Each number is 128 + 24 x the weight over its row's rms, rounded and kept within 0 to 255. Layers, rows and columns count from 0. The size above them is the row's rms in percent of the matrix's.

# layer 2 attention value, 128x128, rms 0.0419, rows 39-51, columns 0-127
size [ 95  98  94  92  94  94  87 103  91  94 105 102  97]
[[164 126 126 107 110 165 125 112 141 106 152  84 145 136 109 122 122 109  92 145 164 152 117 104 129 121 123 133  81 115 182 142  93 137 140 124  85 135 120 145 124 148 106 178  88 132 124 172 143 128 126 135 114 140 163 154 133 156 128 123 145 118 152 139  82 131 143 108 140 109 152  75 128 153 167 137 135 154 164  92 137  94 148 120 129 103 115 125 114 100 112 117 111  98 125  87 149 155 121 148 136 122 150 106 146 152 123 108 147  88  84  98  99 191 119 145 115 127 112 153 152  72  94 119 121 144 169 134]
 [192 115 131 133 146 168 145 174 122 146 143  96 125 113 147 102 118  87 124 132 175 154 157 122 133 116 140 145 123 108 139 154 116 119  75  65 139 107 108 105 103 161 133 168  99 138 121 179 138 126 132 147 129 119 122 162 109 191 134 138 121 139 106 153 114 142 147 137 120 117 170 109 159 138 140  96 125 115 145 121 146 131 166 149 115 123  91  72 152 101 107 113 143 118 128 160  90 123 121  99  97 104 122 148 114 120 111  95 116 133  92 131 159 164 116 143 114 102 155 108 131 101 104 114  85 128 112 123]
 [171 131 132 137 154 134 111  94 147 142 105 142 163  99 176 103 108 131 151 106 122 125 139 133 111 100  98 133 110 164 136  91 123 159 133 158 183 123 152 122 160 136 135 153 135 130 172 129  85 104 115 141 149  97 118 141 150 126 122 134 112 125 154 163 104 119 112 132 112 133 125 109 136 124 151 143 130 109 141 124 125 150 126 165 104  98 134 156 141 127  86  93  84 118 174 106 143 161 105 134  78 115 190  96 111 147  97 115 112 121 158  93  57 133 114 136 106 153 108 136 126 156 131 126 159 166 168 129]
 [135 153 139 158 117 150 134 111 185 112  92 103 147 107 156 152  97 114 117 154 155 129 130 144  96 144 149  99 126 137 141 117 133  95 152 126 148  96 117 103 137 119 120  90 141 130  66 132 133 106  69 130 116 135 132 179 106 112 130 146 143 174  98 134  92 129 152 124 178 141 118 128 149 118 117  92 152 130 101 115 126 150  99 112 135 119 104 116 113  99 121 104 171 125 165  76 137  81 123  66 134 145 106 122 130 132 106 119 144 158 125 122 108 126 116 115 116 178 103 160 127 137 142 145 132 176 174 118]
 [ 77 156 127 114 129 100 116 136  99 136 189 109 128 167 148 147 140 114 143 124 117  89 149 129  99 125 146 103 125 148 115 145 110 126 135 117 133 130 109 161 109 124 114 148  68 147 102 142 194 103 137 119 192  90 152 166  95 143  98 132 112 136 120 141 100  97 140 117  91 135 168  98 133 121 133 143 156 128 121 128  74 108 113 128 142  79 103 160 129 157 139 156  94 147 139  80 147 173 162 102 152 136 137 131 105 110 121 121 169 108 140 127 127 153 104 133  97 108 129 132 134 117 131 163 138 129 103 128]
 [105 128 119  85  89 115 134  90 120  77 123 146  90 148 151 125 118 136 170 111 108 164 162 157 120 111 124 162 118 174  95 104 124 129  70 156 110 148 118 115 158 106 126  95  97 102 152 157 130  99 163 108  94 145 178 129 184 144 100 130 151 152 124 120 151 175 138 117 140 130 163 126 134 107 158 145 158 125 161 149 117 154 116 116 146 113 121 141 119 149 142  77 125 108 135 100 150 115 139 133 133 102 134 124 126 149 133 139 159  89 104 102 103  87 135 105 136 126 116 128 114  91 109 119  87 150 157 118]
 [141 115 122 100 107 132 134 133 163 125 164 149 112 143 139 135 156 150 129 113  72 169 146 155 112  79 145 134 116 124  92 104 155  98 135 112 124 118 142 175 160 130 194  94 126 144 107 108 101 104 130 115 146 161  87 119 150 109 141  89 116  98 128 142 144 118 141 136 144 106 158 112 127 140 116 134 148 138  61  91 155 110 135 135  95 137  87 119 117 140 152 101 151 127  86 116 158 139 134 110 154 138 171 145 131 144 118 137  74 161 118 162 105 123 107 119 146  85 136 105 135 155 132 134 130 135 113 184]
 [157 172 134 120 124 136 175 125 123 148  80 148 120 173 120 126 134 155 137 145 158 146 126  59 167  83 131 101 144 120  90 132 138 120  96 159 131 119 105 109 171 138 104 141 142 138 138 127 132 149 122 130 144 133 131 105 118 157 135 139 151 123 105 128 123 112 156 157 118 125  98 138 125 144 119 121 126  90 131 163  95 130 160  68 127 144 140 105 123  67 138 135 111 147 126 105 167 100 139 114 149 138 124 146 103 163  91 104  91 123  62 103 135 161 153  85 141  76 107 143 125 127 156 139 143 147 119 127]
 [132 110 123 135 139 115 115 125 108 118 160 153 153 124 130 112 133 109 125 118 120  98 161 109 127 141 157  86 166 125 133 160 130 158 137  84 154 141  98 122 138 144 130 124 132 151 113 192 195 132 106 125  90 112 138 129 138 159 150 144 119 152 146 160 168 139 164  97 155 108 163 140  73 152 125 151 101 121 111 110  74  96 140 114 127 122 102 136 149 184  83 119 118 135  87 153  96 127 105 161 137 108 144 107 142 127 151 133 158 127 130 117 118 107  88  86 150  90  85 105 135 109 119 122 150 126 140 156]
 [117 114 138 109 119 127 123 135 141 122 129 188 148  82  78 146 160 112 171 177 132 136  96  94 163 169 123 148 106  91 143 131 138 145  93 140 117 123 144 104 113 103 140 164 158 125 131 120 136  98 110 136 102 118 129 112  96  90 162 124 184 171 139 136  91 130 143  86 157 129 141 141 168  87  74 114 128 153 123 121 100 107 161 106 122 131 141 106 151 131  98 104 124 158 127 143 127 132  99 139 145 123 146 147 175  84  99 155 109 130 125 132 111 153 112  99 160 124 119 122 103 147 123 124 161 162 126 108]
 [135  95 123 141 109 144 102 151 103 111 147 141 121 151 165 184 137 135 124 137 129 128 144 120  66  98 116 150 149 120 104 105 125 109 137  82 101 138 125  96  89 140 164 109 154 116 121 141 122 142 115 171 115 144 126 132 156 136 126  99 145 143 109 113  44 128 118 138 160 110 148 117 171 157 105 121 135 105 134 163 181 106 148 114  72 137 139 125  96  91 104 121 108 120 142  97 145 151 143  85 110 106 155 180 137 130 155 126 160 106 106 114 127 112 141 104 151 156  94 131 153 154 121  91 135 132 124 131]
 [121 114  99 154 133 102 132 111 111 133  84 129 152 109 109 132 143 133 144 105 151 139 165  94 151 156 114 106 117 160 111 134 124 117 119 109  85 102 150 143 166 118 152 147 190  86 112 170 144 135 126  85 118 145 105 146 109 161 122 185 161 116 113 157 130 137 123  93 142 129 105 170 109 104 147 102 151 138  93 157 110 129 150 110 117 133 106 114 117  98 170 134  96 150 127 149 112 114 134 109  95 108 106 140  99  88 145 102 128 123 117 147 134 138 126 123  92 122 154 121 127 140  95 128 163 157 100 212]
 [142  71 141 140 141 115 139 101 143 133  84 110 149 117 146 116 103 124 150 161 129 110 113 133 101 125 126 141 163  99 123 106 101  99 157 156 166 142  84 155 150  92 107 115 137 127 154 154 134  80 129 119 182 139 174 129 134 116 127 155 131 114  88 131  91 122 146 125 122 149 113 140 177 128 168 136  89 100 121 167  46 115 155 138 170 117 117 135 104 161 164 108 128 109 112  99 131 128 112 137 138 125 125 124 146 127 125 128 128 162 126 138 137 195 116 127 108 107 152 130 141 139 166 126 132 137 120  82]]
# layer 2 attention output (transposed), 128x128, rms 0.0516, rows 39-50, columns 0-127
size [ 89  87  92  93  90  94  85  93  89  79  97  94]
[[118 119 109 122 114 165 119  99 153 175 119 143 133  98  95 151 169 116 112 139  79 129 114 115  91 120 137 175 117 133 188 126 146  99 161 141 114 106 151 124 150 149 144 131 127 146  94  98 106  99  95 119 102 140 178 122 111 163 107 111 134 126 122 162 120 109 141 179  97 174 141 133 113 148 106 107 146 119 128 121 165 130 159 147 105 148 158 164 104 154 159  97 119 113  93 121 131 122 134 101 130 138 144 102  78 148 100  84 157 157 115 135 132 146 113 160 110 113 175 100 126 114 133 126 117 121  95 159]
 [113 108 123  98  92 119 109 135 147 144 104 136 136 126 116 131 135 129 119 154  97 134  93 138 104 119 146 187 114 140 150  97 124 167 139 118 110 113 164 122 136 160  98 136 149 126 133 107 186 108  64 104 150  93 121 113 115 171 120 111 120  94 137 128 101 123 137 109 120 123 155 156 123 112 141 160 112 138 147 175 130 163 163 135 141 126 134 128 116 104 126 124 146 165 149 147 109  77 155 113 130 104 162 112 123 132 167 151 130 162 162 116 127 100 128 144 160 175 115 111 107 147 159 143 117 154  51 170]
 [171 126 136 115  93 151 136 131 135 130 137 100 102 158 145 153 113 139 148 172 139 127 122 138 134 115  97 102 121 105 123  82 156  96  94 119 149 103 122 147 123 141 181 107 150 103 132 133 101 123  91 101 133  84 152 107 147 107  83 129 138 149 181 155 117 159 153 128 136 148 106 116  86 114 125 151 138 103 140  96 156 122 163 152 105 108 117 149 145 129 125 129  32 138 109 117 138 101  97 143  67 172 147 119 121 130 124 129 128 111 135 124  85 109 130 128 120 127 160 107 131 142 139  99 166 127 153 117]
 [144 134 145 152 131 138 140  88 162 142 126 110  95 108  89 148 117 138 114 152 148 144 127 134 109  69 148  90 147 134 142 121 166 130 175 154  98 100 160 155 116 136 138 168 133 120 122 104 134 106  90 160 134 106 102 133 144 140  76 132 115 107 144 156 147 114 139 159  80 113 101 128 111 121  97 124 143 119 112  88 112 143 117 105 134 113 125 115 153 140 109 127 137 143 144  99 187 139 128  93 165 145 107  84 160 161 117 185 132  99 190 117 142 131 153 101 116 169 106 130 148 117 124 121 138 123 173 134]
 [121 160 120 131 121 114 103 136 131 129 142 149 117  99 150 148 142 152 140 134  88 131 112  94 113 128 136  81 161 129 140 146  95 126 145  91 147  88 108 138 119 118 145 146 165 146 103  76 146 136 125 119 151 150 132 112  91 153 108 137 147 168 117 137  87 156 122  89 151 130 125 112  90 174 123  58 136 151 104 145  92 130  56 133 132 165 144 107 141 139  84 136  81 158 161 128 126 137 127 122 140 142 132 124  71 146 168 142 106 118 166 140 136 166 169 140 116 134 141 127 148 126 131 159 111 107 116 137]
 [134 103 132 111 115 137 129 111 127 119  92 139 118  94 164 155 118 129 151 143 105 141 124 141 157 128 140 142 142 142 116 134  96 112 102 147 102 132 131  82 155 141 114  81 140 140 133 157 110 121 151  90 151 177 142 139 147 112 140 115 142 123 128 125 183 164 117 139  95 190 170 168 127  61 124  98 159 100 120 122 119 120 148 147 159 130 125  76 111 163 137 115  87 147 104 107  93 175 144 130 105 153 140  98 112 140  81 124  98  71 152 150 138 113 148 113 149 132 156 137 106  94 123 133 126 141 136 117]
 [110 131  99 144  92 160 114 117 131 104 141 135 143 127 138 176 141 147 139 140 122 150 133 110  87 158 106 125  89 135 133 116 136 159 113 144 110 172  98 119 167 147 125 150 176 152 151 152 134 107 157 143 142 135 133 161 120  83  88 115  67 136 106  87 115 141 127 123 155 102 127 151 128 133 188 122 160 138 110 110  98 121  92 110 100 119 121 122 113  99 139 138 137 134  96  99 167 100  99 196 124 137 152 113 124 125  96 124  74 143 116 145 112 164  99 113 156 114 147  97 139 111 130 150 107 155 136 165]
 [118 112 148 123 109 161 133 114 108 155 104 118 166 148 122 148 136 139 149 112 140 135 136 167 160 128 124 104  84 119 117 146 150 140 114 113  88 127 175  64 142 158 128 155 127 156  94 161 110 113 166 132 175 149  98 100  98 170 138 164 130 148 108 124 120 142 130 135 114 112 128 147 128 127 165 162 129 153 147 132 112  91 103  89 146 129 138 150 106 154 123 177 154 112 128 160 122  79 143  57  94  95 123 102 154 177 116 135 117 140 177 139 121 120 107 123 132  90 140 132 141 139 138 130 140 109 153 133]
 [145 142  94 154 112 120 138 105 118 103 135 144 124 129 161  96  85  80 105 109  72 140 146 120 136 140 143 138 113 122 117 141  91 148 107 148  94 125 136 133 159 102  95 182 142 111 155 147 161 147  78 103 119 149 123 130 130 173 181 132 125 120 136  88 109 101 120 146 160 128 148 104  91 139  63 144 125  93 143 121 112 107 156 154 124 141 138 150 161 146 133 108 115 120 132 201  85 110 117 131 127 171 140 119  86 127 161 122 139 123 161 102 133 145 153 129 146 116 109 140 139 130 120 145  97 100 119 130]
 [123 102  94 105 136 125 163 142 128 121 120  78 143 120 142 115  99 130 193 145 118 116  99 130 106 149 128 121 178 135 178 118 132 137 170 149 105 134  95 114 131 106 140 168 126 155  94 138  89 162 103 107 119 119 145 114 131 119 156 124 124 146 120 146 128 181 121 128 137 128 170 121 150 112 127 120 178 192  89  96 146 154 148 114 124 161 141 150 115 112 122 136 157 107 112 146 140 121 106  93 130 144 149 137 167 134 124 137 157 120 106 102 127 178  72 106  98  87 101 113 112 135  96 136 151 122 126  92]
 [119 105 135 161 155 149  82  92 126 161  93 137 167 116 140  87 133 144 110 170  80 134 162 157  99 155 139 145 162 172 128 115 173 114 121 122 159 160 146 183 109 121 135 105 170 138 122  92 119 142  84 180 132 153 104 152  98  91 124 132 153  78 126  86 117 127 142  99 101 143 116 132 120 119 164 116 116 170 157 115 123 125 141 100 146 130 147 131 104 164 129 118 107 137 107 114 143 155 132 138 141 161 132  94 179  91 119 139 141 148 118 154 133 117 112 110 150 150 111 136 147 137 143 128 126 132 122 112]
 [139  95 130 131 101 112 151  65 131 134 160 103 178 101 118 155  90 171 110 112 122 143 161 134 116 102 169  85 114 122  99 127 110 110 111  94  91 115 176 164 104 124 132 158  93  93  79 169 134 127 141 114 113 156 128 154 126 140 120 157 128 150 139 182 147 134 133 143 141 105 107  86 139  76 132 145 156 172 124 139 128 134 145  72 141 130 135 145 132 127  87 149 146 114  95 140 102 122 113 143 107 102 139 119 150  90 109 104 150 136 140 115 151 122 141 125 121 162 122 153 138 116 118 128 125 121 110 167]]